config.toml
n_kv_head = 4
norm = "rmsnorm"
beta1 = 0.9
schedule = "wsd"
Each number is 500 + 40 x the weight over its row's rms, rounded and kept within 0 to 999. Layers, rows and columns count from 0. Numbers have three digits each. The size before them is the row's rms in percent of the matrix's.

# layer 5 attention key, 384x768, rms 0.0222, rows 120-138, columns 512-767
105:520525480549450510458491539529406501506506531498470543474515527550579508533494480442552471569505558478539521570551497485451511552518471466536474505502521491510427509537434456526460480548507506464485556459478475412480511538585521479469534498416530501502517460497579548460518393493456491496430498488559457511529472477539515544542454465481515490515437542563498479562497496501483472503531501493474505449488457525493473484503468468473475452551523524586582406515438489532514547416526475470427522469544525571424491542550460484499452482558545440461493494555503462464516442520534511468574526537482528480505461499503558535525525469443518492485518496467469495537511472561542486491505474522493510476538513590469553424554451459516517505426524538506533533572490509506522440496414438
109:543558511557410488491493486467463460457523465596472438516502514499508448503525528501470478536562538502503467466567471459504477441510486467463503497501599529528494528469459490481545540513430527560554557504507473534566500456457464469478522456489575462556501473473579458469468593492528495504462509531495444452436462509509502550527423435497542439518559520516497501435474519515484503550474457406478484475486468526490481479494449495458581508549484523437464419530455464432522524508578476489509526508444552489591524524539435457492461560571484509536514511482535478489475596469527507458495496495478424514496529521404557551531504474496486455456504480508430513527488485513504489514533502590483522532524512554500595519505454502525509472493546490536488496437529534542565475530422526
152:482482511467459546517494555484510422482416522534464441485544504433508522407476479490510468523539654438514486534471536502526549505470451472484533503524496484472460505442524529620511508454513473380509549502458505507476485441521439503522528442534493513483566459457511517486506490508563554479490529475500556481536475532513454461639519491419472494530467592580544446494517530551451439435529497542565557556564544466500449498480469559542514554509494525498505537490457484501588520519469491483447532506491512490482446493510426493440506459557435489516531453566469478547486476500493534538496548504489543456464540520514535500544484548475486518544468461482398575504499537439481551480483479602501481462411453469450504522544514452495506538535559484454489510550546545526473486491524483
104:561493475511483494571443479520485476501460436475423557519473510555509487469519481567469447450503541504550539519486478502523447528600490435567465490521541552555470523524473487455523541484461485457575601530474502495518397487505509512486568542448520522499507477513565466494441583532471485543486476499515544425490497481470467502512448510517494492453497497484513525486523455530530477467550455457493557493493476500473530580447490517503460482569461486549511419413483518523522447494498448444427514401413539536480524510555552502465488453511461527436547493494502556504537535493541548531493449507444580470456524567489460495490474452464525461483575511493489529531546527472539497491560454562501504512491470577477560463505500537523458505502493483484517535529535547544557494468485454
104:480497499440512501457487477461510513521561492477543484482530505551450444511617497454478443492502463450537488490601532486510487501538502563539471390585532405416520498458515495478410409469494493406501544483483523596558423518576426526431515412438524492473512518436505407527441569559447472489527466538498507471482470432500440493464513453565483476515516547464437471476528470518474453608450487505473548520577568471474465497477527498464511530468504375493510548520543475531487526468552448560383512491535540545527501455539573493520482541489457521530543446454493559513533500510538574543519497448476539501439547586497411397556518493517496514475470533509469467515492492485541561494535586524513515498491512469538517543526493562502505494531550499439487496559523598437513530520467426
108:487554470486449453525495511526553468434435470475569523444541511391518478537522448466487501544477534446481522550511488515534531532449454416514485443438587444460559475486557509554488542408508496448509446553506532561520497485520472489492470490462415524473481565506453470540504522456576502532534503510515476564490516570540505454489516512478451492489387545538525522453586501509506500442521596508475504492499529470585482559493516491537536499428516436452530525425444487481494545412547578539443504485568457495490511501459464506456560539504542466565493461491475458413534524465548500476493530488433535498477428498488537466488508551544459485505494532468470529479531504472441562503432484459545442496494473483442453503533522460495439524522512566443433496613494503522438499559539452
102:548467522450483488562448527510485516546505524465516512493499451534486470533524471528535459474529585511522550558503468506479472574564454490532477443521523565492481532506488530542524503541466514457541580537405466477462433531544503465531485518514496503566533396492530527469494473481505469556452448464553500432502490533451516547587505499485562584524488496506510502525476520532528482504558509506557524525537470512438498483475507523526537459546489566524475425473486500510512430524525515458504470445440451516519561491488531440477432441435536469466526554540507487543518525455523522547521466526516595492477525539432487492531477517492530489471570482495485510426470432490546494546500500503493487475520494566558535507539498470526484529397535496524524483461513522534507414485488480
100:460511524572509435554511500476512512433492545517527464488486468522462505510535476505553508556492522505443447514470522484501496454561568566422420521526559514544532517512502520512470469562465509508581509490490501573475514551444498522472524530487495427535521448564502469476494462530530492566571510520509498530475514465539571531483431496549586534476573450510454560489459521488560488510467449531531488457492464492522524470507472453511457543501479546496423450519501513579444490518528490464512505452447392451485507517468456498545450535438557556487522475545510509505540493483456463509508521501501526527458510467418581445522514475535485469468545530507507553504497505494592490574509483535495505511500484496557544457530540466397555445528455516533552553410534446483558498529456547
115:566549470498444512396472522522553465473448509494476457456555518487436547524525548509521504511480557459522582578540511512540555586421513467511585501489475504496457447503495544506492498491452495473530458513487488463549449471509475496512476537457469512461513443510555473479508454524434558456419569461543490480527517507531531538498505478480461513537447521562534470487515532546492492513470500547474516441466518557514451578506484501521458485502512501486532471449488543497488491378538488508429585549527500549514494480490445523530532513463398580496465510496458444456531522502486464447523457485542511480494495552509495537498495485478501537528515498495430460476533464581463502543498498501465486498513528582517502542495446409434484549533517512457541564475547502513406524475486471
108:543506525518469544523547495497525461510501480510445520574445436581512489472523552507479478461560513521507438421493472493504527536519451410483482525548519586581474468580439507514523508484486494504516573480443497515451496484474531521422573493512582513429525506478577530431508512506518493496565544483541544488503414457452459499515448536472536475476540485503512536473413460484485502514463544430496514464472492511528533502510490450493440525587452546502539379470442465529514497470465478513507518448439483509504500507566458535534411476504479450535515506544502493541490528488493564524507459488467467492501485488470529466484491515481496430478584509522481574440491480508527441548472429571502529429461462490510523474470510482496458464473524539492529411495524533523530492470443560
125:443496497547506534522507444468552495479559522536460466542552489521505477523495515491437455622527407564413457438514459481520495453579523481445448517511491509544505475483523434500523563437531540564509555485497506541490558519471512560533469523523508503436441501455448482516480476562503468532509543444490486545506462451503542461391495502535514508516490455492472545501477524512596512504492481446522546462436497501489486501483508475489500482512525468460463443511463474519549516536456545483537491503489465528486556470519482527515458511413475427546469514498526553428454579528472482492465482518489435566481463485551535518444565577519514474465487520515477509531476520477560480524407487522447456518462515505537485508516476495524475456560479580518533427496498531441516496460428526
129:420516497477526519538486528525461451520396447452533486519537533426482545454553466516544521517467531391528419532429576549486483510424533504490421430484520475480520474553543528550511463488531500424469506523514475567489483491511559509508557514461497487506508512478501511523471537449523566477539472424485505502536594498500482418493521479526477457515499496521534546441510496503510482500531529527531494477547557485513439528505498531519486513425510466577552622504504564459495512424512520538415489520550470471413436456428512512539556509571505485517512442431464491547539485492481542505468570512463572469437464467528561494492546464489450509496472520502472516583570525497503526494517508520577502443494545498435462472522542542508444530593515571465518526570505498467465510537536480
104:486456488507490518461524455451487538445444512452517495490572519529557556491455523480500525509434511464579518451532505458556435533474479550521539452509522424461527530484451529507500440511527545400426482557527491435504420584573513568505510484501512507496560565484557450541452466527420453535436443518479480519555466512515484438469519494477530447477426557481549488545452500545486491570548471518572482554532601511442425561522510493559403503464471435506581572426560485504534572444569506558476552495608515592492422476580509494498494559528461438514537533498492487499554487472565562549508506543463548513522582510479496480516605526439507504539499537468544500493503407495457428494497519495507595477502512510487558504506460537556529493474516444471493479559528552491523510534445519
091:498534574486423494492557514464477478454563463538503518562440447508510476496499531457477469458472530487567451516558488493520559542452445501483525479475504536484504388509517513535537509482573459509554538441438516502513574559501437454526530506593507544537450473426504488557562506502514517572529466478492481428485467548457420486536528433521545432487420552495510526444485530542475526468479456499481488509516463541542498503523475531452586461554456506453509486539486518543511489477544464548523493469517442517465489508551550423527484434587575461498559535455501575543434491506503523560483538450520427492508417520476508483526569550462503470490482520517493483491412450546486495476507512495505454419449489500564519491550627520534561518456444479525547519517547517507430495481500451
096:511526482484476527531540533520512468510540540464509539495412475544482457483505464516535511497525524571407551553551556504450513499471450523462478456568399487560529465498448512469526461577468518514479501552458417476460451520501478437468506516439470482490466467538484481483445450519528474460501508429554497413544481481553517493535442529490475499524527522539471550523447563464533439472535533526475529443493455531458512450462535479538508411518486603466499470529544490517527528501503568525478477549484476497536622464502449465485366478504556573466571548530548483534526513537475510519545438488507536511524491516430484422532467465486483438461519478516531549439480499496517443556483486465557505483457463460514482519517488536484464518409456519527463563445452481465521554456448499
111:506512515502440523513488474495436559463452542525492414536584549491506469467477570531449502468429530490563495476487554580510420503473484548488478460494486446449519463486554458544442420542512435363515487432529578465491467542508524568555495476488471478469551531437502472451513510567479522426501409557489535467504487493490456437558531520468549551521519472487454535549416432449458435528451458560575492561570481492526464456482499541533547565483503496527538561482495477562488526465466540551527487492546507411519502446487475487530541505479525423507563454487462485552503473445538498545499586530518536526426481501552505427523570463493423581488481456507465483508443555469488573554540439563555452476442439449466502513454535503488527481520534486504519504582558501500495493488520483
097:460526544527546433448578526477477452466479483475547440479493538478542515489421493459467553480472556466498532499502531539508541518437486573515461473455501419419490502505568467540486469552576518454457473475611502455462510579560448550482529518563458468519488573492487510548610482532460473477469547539531449546541566514471537512539526504493473457510449488479536479482445503458513501431555479577511514514561559494479479513526511521513493561455475510481501610491500542564482542467489574495544480534521440452429423498469531455494527539520536469494502479580430438492570447503495489555537599428499527524517529515473517473472474549474466543468465459501516545519514567494480567543493499590487511476553459473523460493524517441505512510473507493495439548522557483456498487545591546
100:562550508504424506486552488537503471451511506531482450555512423568457510466545511550507488521514543552464573481589506502422464534546493426486571517505475527527468501555501485493545516500469445565518539429441532504536504498474528512506557514507530449553500470503549495480513526459456451535500545465535529439558494439517545536561458505507490519551468479582446525497484537513445470512474441463504461472456423546529500487504508465460479458610486570491483373530496531492506509536488486502465571450505452456490548559494470481456514574534542561501522542558512531492411511432466468456510503527531545498493516525510566516490520495524561450513499527484438524524452461476485440485516528474497508484470498525481523485520477493546457492490506510552573460425515480456534500492424505
104:573514464556532520481540527439492520546481538534492482440534476487498479458451495437562466502565473537536457519480504469464471484509534512481531571571456511529521505503423522483464508517498502536577518509510507492503503543522487511479483482501533513449524469529476489550470476495455379486529494470510471467532512453463481495473487481498551520523469500534410492535483446563523566491528496484526459453462440541460477407529489434522519481483508450506469403526508578486485471535547486458484478513483553435548479528430458517547452506457493451473566458472506530503471480530513551554490444507462489528463536453493551490497463487498528515449551446451434439543431443518578404501537498518544463437522485530521516445404522509562521470502492466530589478487536527529543524503496469
# layer 5 attention query, 768x768, rms 0.0232, rows 217-234,313-330, columns 512-767
119:510486480539609451425479535514472482605488574528520517501472540545508497541471515607480558512514427575491445473515429571560433526543513507570430448549459517478553548513471514490483543479465562530527540489439505465475472542450568560520467523507526496456451508502481462537542500520502471520513443487524530504477504437477554501455468548482534501488528392529410493489451549467603497551412572487540447532527470500518467561479564503509486519522494476534429430479489551522485497558510460547438441498496497506483554556556525511540484492513522462421544534535509505453521489515496478491539548460535487456509494518581451524514515444483551520495572503551527450500549508521548481544492420498552542525518495491507487552467467534535473480435439472504452415429506449507566505452504455
221:510562527513437489560443497548482544482441490505462534440540524529481449518529465525526455476442518591542503503479444454507491502498484442523507509507489535507470525463499471480450480479388520547569604479432519489538497445497494475547541499480499514512495431469582455483518539463410498486529564517510457434518458488438544585475459542541511555458559474565455420542483488578537489576474467527485525450482462574505422563490499466456528424565499501510507398438541483539529486454482496461544544418463489505475532548522513489521534509456507528442477555505536523490484480522512578532440451508454470500483501471466534526443499482518544462523595535520499517443532459525541478570551457453476536572558523533531545502493456524479535483518475461520532506489544513565510500478459430
096:479525517534573477463477561525498474503526510540484497503511521443444537557465483492532534533501442594481400593446487466463472490453546530513433491522486489522484528520423492457492488542510476584516438496487495615534614496518569465487518442517562493541476519560439630458543442496499487494515524514488452519435551454507498489430455447502504484521511513514488529459474526492493507479499533472523497444472494554559549497500551488448561473442562467439491426584392554421487567503513546543497442457477478509534505518438461530565506524451548466562430518541541498451475532527529523467552552448531562500476468476410533488457475481471515523465558519500477548443417421574460414490503471459439467555585560458500466551505479466426477442494516497579487516500483492485546471521531510
096:468539565407538520464515572465549472456473510540435474500505458458513545476459466450534540471444564472536529549482494497437558554489540545559491461494464495509462545582492426520519508506546476473461523485492488508419478463540532477499446515483489507466494485570497534421515434498515528486422492465478475469478560583475496403549548487454502523544489485516498459527510497537515460458524513503489510432521536532560501559488467514520471551515503509502469507504534539519506569498524512544495460530520474504493433514464495485460436503498520561543520521497474481510470464491440520472536566520522512454425471445436507496447495434458504502478517551529444521509461439547462444531503445546526485514469445492420464560525473435531513484497534565552445467525496552577530467559537503
093:532499501462418540527459480497532575560549480461474573519431391528485502419495483498429470488506535504499517457422486500485558499482472496419548522488513535557529502524507513522494492460514470460471516460546542514441460465439433518495518548577483477518546463520537515510507466406519519490501501483510623532596471527524476455512565487550491506513458557521533452543478520527520542482525461482525522522506521475464528451518487517491504477532416510608588544424472535488593449445453525440521471539503493473522468580500496518483491465499462517528496570460502428580485480519511489525499542547522461504481510519518517448473471503531458500528489509524508452551504522488494502492456496431483516555473564530509488517524474557565493554403566560469635508510488574527531583499496559
084:519511509578488495478498489589589466480539455521528461520504525507475518531533532460504466518532440564562426547569533445411490489448520496531522557438478448476455475555535500484530503534460450581500446605538545585580592540505501463460566476515518521557475513493471553501550479457505555499527583495453455513410528430503550491438441450521464457556489582513526514408440508509444438519457497499494507513522505572590523502464546503396557514459563467465486433527460458476463546525451555480499539409497550556534477507447428517533543488427520468549492489476533508479481545522541474502535549498513520504470493500452534466482469530526510509482556456521475550455433507529506504498486486470472446531519555531476510505447477436435509421509506510466539555484519479496528495506535485
103:554506472490588502427480571551471475562563555514493492554495559470559509587441482538510491544553472554485470482495490453524473525498563443562464455504418527465513513556496560487531464495548539537497549472492445487462492487432509508533497578524553478465451473526496548500517442545480493464534485418499556478533509459517457483499502520460549487440552423509438496554463541493532535468458539494520498498533402511472482486506542499477471467513493494462449469489470538522550474556546496506498449550544556488536544493510478500578497461495554453398550527505496444461496474565467536494494523460492497438575510510568561495442523486500579513507497500526518401460592542515557463533455502475525595503464502508508483526467494519575440523471472441577478497452433492532487432501460474
098:435436485555503440560570445527549516420476494486539578491534500520529541455523473492492461500466438473467537477507456478474514436515514438466551526394545453465420483501527556519488471462473464533517398478529522560573531481479517498491538494508479520525464616528477513524478543495492513555585583541485521495484477476608494459438447485536408470532431509480493473444519472490493445570502473448500489563455516475545498467476478510429582538458515401534505517521545472517450468441438556518528619407536479485487522523516465523467532632547465465531441458507536508533529548511509466520433460505504475497542493490485487464553524510537489456522509513516516567449504473496436564517536522517458453512501554541497509507487521527477500492529487462471541545531518501433515520465567494
094:498479489479522485485521521520498510552488518561465479520522527452477491534512531447531486526508402579499462534515538465466438445491551530533547497515553530469553556500454471421468560486499485589516440545585513551495591531469489514511482444502483473511498467487402551528558450483509455529483542463485509475502562421515484575458494459501569479464554487453520550484493499542510519484480488438539527449466540559463559501483564492457478495429531440444448445566455496409529523507488462447511390504445518533554459531467414537558532466456525546499532574490525507410489541423525509455534495434496451499455549477512544490508541560484494541471489480477509489488405524519555449439485544467508478485585547489513426477559460535506501514495544404548515474479485448503483499458557602
107:515503498544623437382445514473489503536498475473523526503450514546489547587478461501477490548522465557502474470482488470562481513541507486475517479472537483522542463535409552477507467487547516534483482469482424456503545447467499522503428569476484507479483520494470458513531492496519443518526460430446527530460497517450486518481435470524561490453486456542459526572518526509579561494465508537539434518486464451519520509545482490449409434490557526550468477513453518488522467532502493513386445558494537423408505483452526501548469482497520530465519524545547415412548466585509440528531570553477566452498525527506513448467531439458540501606499496479544510493501570515484499491506456444464522540492524585535502551566538503583504510486493498562366525467446460490488515519501505
093:424449452440449485459490537479501550499528550443472493472506534468512535523522461494487509438480558513523551513546526468513546547510485543484529458481398453448500501482572456501493541487507557480611529475464501414435546466475483473499508494500526516487575464521500542478536509471519474466471512465472494491509461508449455518566592480472515546421503528484466442597552509554548498536461458528482442512470577553526457431575515493534471609562478531451557538465503509516560511436525427519521554437551517505488490445534528525511524476480481502490517484521510519548449480440476526511493501466499486527491435441549511566482494537547513502526487477454524353499523460426488502500528503389530503420471461535515498526508528478496533531512487577498546422500542490516453480547483483
102:468486532414412501524493509579529486462551523477432520515555525424450467456477494482487523506509598448461501541484479528441551486511515557510527472563455544547465460534525415504461562546535520446496502522480539479465567434554443522440479491486513534473486484536493523512545460403544478480447563454485498492487517483453459526572536439484548556517518510491590493446506493500432470445491448463486491510524534519537537490520502549476501547501532489531513518478516445476516559526485497431483446546541495494531458537517461458478474464427542583537573510491471461512490516429529494509551500464478523510407481486501546482510481583526460548421525526514431459493443495512423506437493529520545455420451531463452504499532490413502472522479583580480523523519540565544551530568551566
104:553552504457482511543505481497446522451484442460496462490454431530486464531509513475510485477563497567565499516467483494478556529520486423485537545536522548491495525486472520503452491518399450507575501546552440508449540491482500473550474488511562465564484480429580515470508534496500547581492497495590532506492494479443495545496460563508527503394523503537534511473505491535547504515521463528520521522494456474509456502408535504455541469536466544521465431453546477484543458419460498527592536485543451468567526484518560506456568457511545519471496535503517461534470404479517483476455446502495519533496537547425477550556496511553479494516540462494551513452502459483520494498450523408418528534492506534491543419580482502569556497481517469519519507485484517507437501492498530
089:506438535498528501529496561529567481461522501486469483554565518491540459593487479444489484507503494522523456539514512539393452435513526564466545501516564476487515557587484530472478464532488482535465484554552499491486523491598452532461479505541460529490523490458492577520489448472600470504526498514464505447501510567595485475553553451485531491488484476524492507452508522436455502475448516504533542469575533478497573541465557515450523484553562509488484476512445515472514519520492526494509505466535489575562502511437499524496495504530512543562440523516559522493486550451494433486561528479551492532453453552500506503494482441511543537500524431495435524543416471526484551566451534461491508548495551519469496492456412514520485519488538496537494544452524536595510476484588478
106:465467567437468494421469546493471416528463453549528464503484546452510501513537452476549509465416535453569510431589518460458531497558554505496432515471488519491504530507560474568470511396493497509502514493528437458447531489515448480457454464495476474411563425535434470498516513629432564507520574451392478489523507527508506546555532535519451506515532479510445455443444492529520504499522542522450507424485504580468488560505509536508490537589502437519486497513530484507543525545565469488478508459516537586495444467473509546467473465476473545522484488509455497491500521521491539474495512481537448483497504486536506556533535428518535528468474532518501522464507496554453511471531537505490429516445502507557499633478495477484512480459515468502460443491514464553482426597466523
128:569492571450404581519547481506488512558504458524492455555503508457472462417480524503461545516510615406479486500523539476462535491509448490446557492477535496543462537542502460545493489516574480419416544519504519460459498500510457523486483520512540534462497494445548468460452579560506554519450481448508594513558498504468438513619540489546535482523464522503534513508529478503471485435559489484469539512500532422453501478446416545586458555545477517511494586563536438522549510488479496475452508509509503539522445488561459470435482452567446472497534493478493504557514513484520575531441512475477542519508488492522533517544552536507520470438419485489481491483514543454462493477501524570525435383390410493502505511528553462503551539432479518501492541514507615529514449553448540
086:500432463548491441483573441512505549486509500490528463503518517485490442565505521478497497546501416541450453522404514515561458463498450461525523546488568493541503491514441518460503512514517457557438449542525516496580561560536493516477471480529520505577477483493472537551478531537485485538524550497484544472506479426538487499468473478570526501441420418446523490474514428525524515536504468450490470491444589489461541481519479483445517525457509499475452468533499520527472462469504516492598515569506523492488509512498492480540486546547507493506374498482511500440487540525508515448430434482475401461514505478484453507471458463429559487535438394486520500469456505476542547502472469442517504518578534532515528478495500579514539501512508426576487529491455537538486484509518524
098:526508491540584491502474605501547493465461521536531563505475578556492557555497444497509471511511462508471440455502474467558479503522621476426515499455539544483539547550528581500462445541541635555576469485505497503552542458401419559559542500509479491522473554520455485502558496563479496486586527559504496511438458481539397453494486444487496512547532474456522468477465591473601469485482435528473482520430514523520516526545502474427450536453475433462530473488435480459540508493520455459461491449479510527468580384417538499555469507490525488448525488522566480445557470582440416442577538534561483465501509446492511465500483539532563509536541485463481495522525490526543489527576517473521495495510548553498534501544509515533460496531482555459466482531488451505446476464534486
088:550469458506566503476579506466500513621511548458503435536511527519544518529456480543471514546511487524509520502448445532545433450476523414566453505505477476549562571486544555498500510505558588499507564429511449452454476524451539475535493567485480505456457513521496460561498476462482485469468488496467419447548531479524498483494486509440500532510493479493414505521452603490543481512473503404507473468523483542476503574507485495521483487509547476498430500484490454518579437526557473502531431533522522557480519498530571438488428546462499515448545540491497463469551480443502504489496456548568507526553475492521495457423475433496550543579530502545490399539482576590579456530447429482560426500525513497492535550433444548529443486420475535491574484479467458507528482534535468
208:469523492455439509501512532514522519478498505561562484442567531471503522431479481456549508538469628366477503587530511505543550541509485538480526465466503480527487472547500497561510463497495536387531511468496472414495514573584449527496536465527532515530489517432503420531540514496476503510482525481575518521512493527496473487566564523500445460521475511466564477490487485562428415448540530530460534489540575477513434471538464537552486511472441562469555614498517499438454540530453512475421542519511493549496438528480463456413501559515413512518523475505454512529483519473530497547524502517459496546474513529495464513539477540567433580496420466476467548478525506461440511437565549556519501392456452545441508470531510506508535566516490529416507489485496560487477472531480547
078:545509510462524524444491554502542507506466457479451452479580461478456476502480495465533509614533509508496462556513463471471533529453461506484513476392533525553519510516514546499425457584557506561589542560458447531550564504461576504512501463480503491535475488475439547496577434554449511533518450437521510504465559471483472448451485523499475494482487480519535530494461497544455472518508538513531506470467486508519506536528549464454500552470515513397501460530396545433556612487517547424483503522562500512479494540479519449560442553489519529507490504492525458469448542548482461475524531523575503524496503455462578456493518465581549486526509507547430514514551510541466394540450476445522537489534514522475499465462452504533485465532524456523467543489461501507507503471550584
100:460524536484518465445507491365606486396442467461507482538487488489543533529462405479502522544583520454522553470478524575453459491496534546567461470499500487506591492510519496502539514495515482486517508524496495572388446541552511510481454550441453435458468478564490523511520471489561481469523466565403454458540522577462462452532507502474410469460512505479482484535508516492516454425560464487518530463531542514529490514524494464563474473527513460570507513517542443534540476476534486537493460511517409574447498489435506516412420486526497550527554468540519531502586505496471509463508495498544499516493469447376493488455462479526507547446546510541484571431462517494501513527525512435559399484457581450501474539509475506478453511480457592554444551551486498433554469555581488
098:504471514551447499527497456526542566479575449590556459426479437566496566444548472506479435440496488472472570495454576549496608481551521522479559529495506503488435567506504418511476501501451423424452498519521543511521500472568546442495568520516479460481560485537554499499491522391530511527474471464519527549539489505520547543477527578535449516450452497541478497524463452486547502549458533547503482519418511528573537497520425530521511470451446532560498540486566457438465492534499451467467527519471533475556520558475497548402534502497464462526507506495537571492498510458561482513465478505441459526465449519470410445499521492510470460554445501438542535469467466431462518492475487451489467479471471526478498476507486456466534541487509548463550427477580515477553575465504511
082:527573514537466484487517519557558546490501412528524537515506460458427405571515529389549503513485526553571519533561489472484494458478506491525517542452512503513476489518493508476463492547544470522518555499486477519533567496509457542490585521514450534545498463431473526496609554568441580479525515518562457529421511457521483504433479522561431483547495487485521456393444543538446470506506468532466522539455436553563526484494541509476535509458516467518497444451453491497519502521452526434459532415540489545565455503498470441515495463476550443431469487497416453492479528536546507545548522524537489544496593539467540592515545489481503489531539440466505533462527494520511464534483545499458493513502508548501522386547496454517542465423529486410496501464509519521485497497552485
108:554475458514556500485522551508479473554507590385426479532489546484510502550427467501524479546473530489561486495483433508523399486554546501606418423529479491503483509474510563478532460478525455505487580431485450459455474518399476502488461533467516557445410529498535497537490420482474514476463498447451516502491496473516435456520494526442540435530485440515475524497503516500517508527454490467503498483516459491450448513504509466474521434501488479490484497541462493529538456447538489535549473497464571484482469499489497480595454513502452463418572513571499391476501451557525465467517529465496487448574508507525578508475452519473556507502500530532449423436585582579560479513489489518521492530471521535555530573447493565555492465523495501515440563507442507522450439553457462
106:470567523442446512458521473531456548497520478550496501482467456504498497493520521476529488477472387491503544527510534495453586532453455463463499532452505500455461466463522463494410487437486511527427521511518563539554507440494530483486564507490465445543509505468497493503514536462476542560566529579540507520464499495514521476426516427515539502456509481507543571472500458500477512512443519587484491496448476508598502486543460515416519509520530473478479483459495488473514506494445548447572551430522480442512507488482501563522582530468537478497471454470518511503445519604447480546447465415502461468483511509448539487476558495489519438487468435507538600519487438434545540513537493520480515556472529527470450462572516489451551477522446510465537475513530450425448582468431496
086:519440480491511534510484568520550490523455479469383495495513522452444422487499495463483494588521498477518488515476431466513439464528553542492479486501504535475514519503482589526462511530487517494514570456433486477504567453460495529465492497464570498490438466444380542586562472460485533488489465468525475486436508539482405462490525468393553463516519478554543519478484477506470498512516530527595550507433532498488466463522580487478493510510565496468481489546474487461521552593499473516559473533473557486543433552510435462502441513467486485524564534535496469487455601455475518480549477490549521477531537437431497475511522504506534536511451457506404476492535571478439457447435525468477475456491507560506490484499469544478498515549529469546434527495431494545495475548482601
105:514445511502482502469452521579503520547509567496450518494444474526469540505501493521523478491483541487480436501495429460556490483530544476542481464526506459549472526432551532465490512478498542505473516395509447431530520468478486509522476478411554543399500524522536488540516535456446506471527508462435435566461426464471515518543554465484580522512487556559428517490492578552479490527453515554491461527469464539479429474465516467470482449487520453548498465542581476474510471472530458486527521512441528477443483469523516457571535484501514487479510495554457490505595473497504510489475535540544547476512512472510493514491557509460511510517497587550448502449535481570509491484509479531539418512553589517498509546500539462536548465563524487517414514491502548548508500546460416
096:444519459490499464495507536433509480444520495520465500426525480558562542527541521490501506513450482474543504532452575471539547553429502515533472455480432498415523509491571505496511497490506467513569456487395457539452572514539575452483519520521474474521453444539494544522461561475549416439457506493424542491494493513536416490528536501431507523454507427522518498505547449501527498525551479542535414468502511530521490484502488517556506526542528541467537524479497532564489470433559475526556536390551432473494543460500507508509471454532526439520536510489563575551573499475499597529469525532463562486465495468478483475429468495537493532496470551472538439501482512412442531469462466412463576451484402460511466497539511490545432457592485474519501457454410489470470486516475491
108:421465472458493497513451465544506514519489526476504464476455473556470474447523507505473524470502475522499477484487537480505548540511522534470490470552484499505479509455473422538514517514506411475501497591434493509484551492543489474507460491534522554499487454553446474567502536474490511529449460495472511532521543475460451494547535492459519571470516495489520478499476527561501488451536516490503521533537515503519523562582502521535435493527514555619582501465501526485498504547497463516533412512525389463532526546464438510405479496501515570482494547467498446483526523485430505516473536533507535532429451535501505505565412518549409552502507559550496448535487482507412486475521568455472460464481509521426494480529507523490438576491499537519422476479441525591532551526536485
106:570517536430491570510393515514543547580478442531464475509467513582535535525465447504546495432447567418561591467555464529513545532545485496450544548540489539480505501506495538542516496499477535425530498464474488487466572523562476537534526484487509528540518478466493447531521538519497511414493520472504473473500524545438531533512540528522515552491455523507543536459481497563400478435513506523460505518495517505521478432508468512514543498483497532454552541439615464434467470495508518450489572490557490454547468533492528522416508481567430531552469522491446461490436533466464527493477478495531497486554487557493471544556467508450470505467460507519508544422533522477500520513515493470448539373445507513492495448510542453432520591469477479427560522524464582560465445471438571
100:503494490534490406485501425460434495514498514499549523577496440382515454489530403383443480511532518482475438491521484541476495477474485435442450494523497502513430529539514493433471453529553465513487573449457510509435516495523478508532496507531563507528466453488585532489526445470518450515552506515583406514484448473524511523451521427484526516535520494483525455432496505456484546492557439572502486481499413544545474553514494511496527480541501465579514476575448510501579484459471419482544520497471522585544462556478461466589503433506545478491450561506477502462500490513503526431529521453519491559474558496457569552450515538519509519458529474475463545557467467569501519571487506595509461463522540473540481494531503464555444551472484480457494551473535477483497505544534430
115:449580469507522478526488514507523434525474529558551520483537527528464515511499496463555524504478559422548503498515437497519499447496531477488507432531502570544526500557528572545604458505521556478598556505507429450462430516459422473433512487516519519468559537500521485520519506513406536491505518506480498530469516442537448466563580528541590455484544578436489437504468478562577526458514490510479464514584468516425464512579505513480478447517507470578469503455540477490499467531576410528463519448491491501463508542500514436477454458544521488557522495505462456531530487531525465575551557478488546562507463513536428491514516467459489500503531571494461536458457539606438491476566547496535440485471475532472457541480516529518475479525450541490465487491466471531482447537471543
100:540532525546449498491569511465459568457510466537557491521542498564492502391471551508561508463507507417467481482518520507547565493591463501451495466469554492475507496518502419515541510483493475439474439548477532484480456552547474513461507497528472492532449466500529451504482544478535519512504460497512501496569509425482548495462471498523528443501489514482551545512502437510483535436501568441454486526448558368466529525525440488555485425530437554476493596482560455565436458541535452519459559538509477507564533513492506528439530498564436457575488500488508495453453510506540514511472441565421507448463492514482502503531532499501452520469446498443585481491493493464438517462527531499512559380400440508459513495531524473495450586505492565516580483465500581504525537541417568
092:483587480509430427462558445513494611528563491532535494492481501440441518450470586408522504547496474505504463468490528522480532474467411422464489570486517524534472527492475516540497575467489434517484482472514569522522486505512518504489527484483525529547497526470589533541501508418462437559563520509548477569517464477523548616479555437510538533473506477443487475440534444473478542534467443436481543539474545495457520522538507502480576466402492451411465489596491513467469490403427529438545606507482485524459437582589538506474579519543537511440412525552504523408477474549522483521512475507510504454574432513531452525469454499485502464433496431508485531528521537458502515479520506535530468482472481460471547546560429505504519482538490508476530516446505580474524460519501537
107:569486491530585552442545560453554483443464463518420456588482541547460516580522421476523553450500482470492492546511443466500551498521593444483537490433556574542513512512509502442527475566562549511481510474481472492540455493462445548481515547503472522465521557473507398481492495519419482513475509496456564470503478528521499506518505514479496439532530539452518530552550504522496448501449477477440470446473581506516467445527523503451479491508489510475534472472494383491497477452561427496439467477513555531526520502508476519538466519506495485470501473509520462520538530539467433529500508444480522509488480535459543481521490511513530518516509493485527511477486521545572495482554571506427465491446572520491466471568591515518490514521441515538515516499521483495483473531560486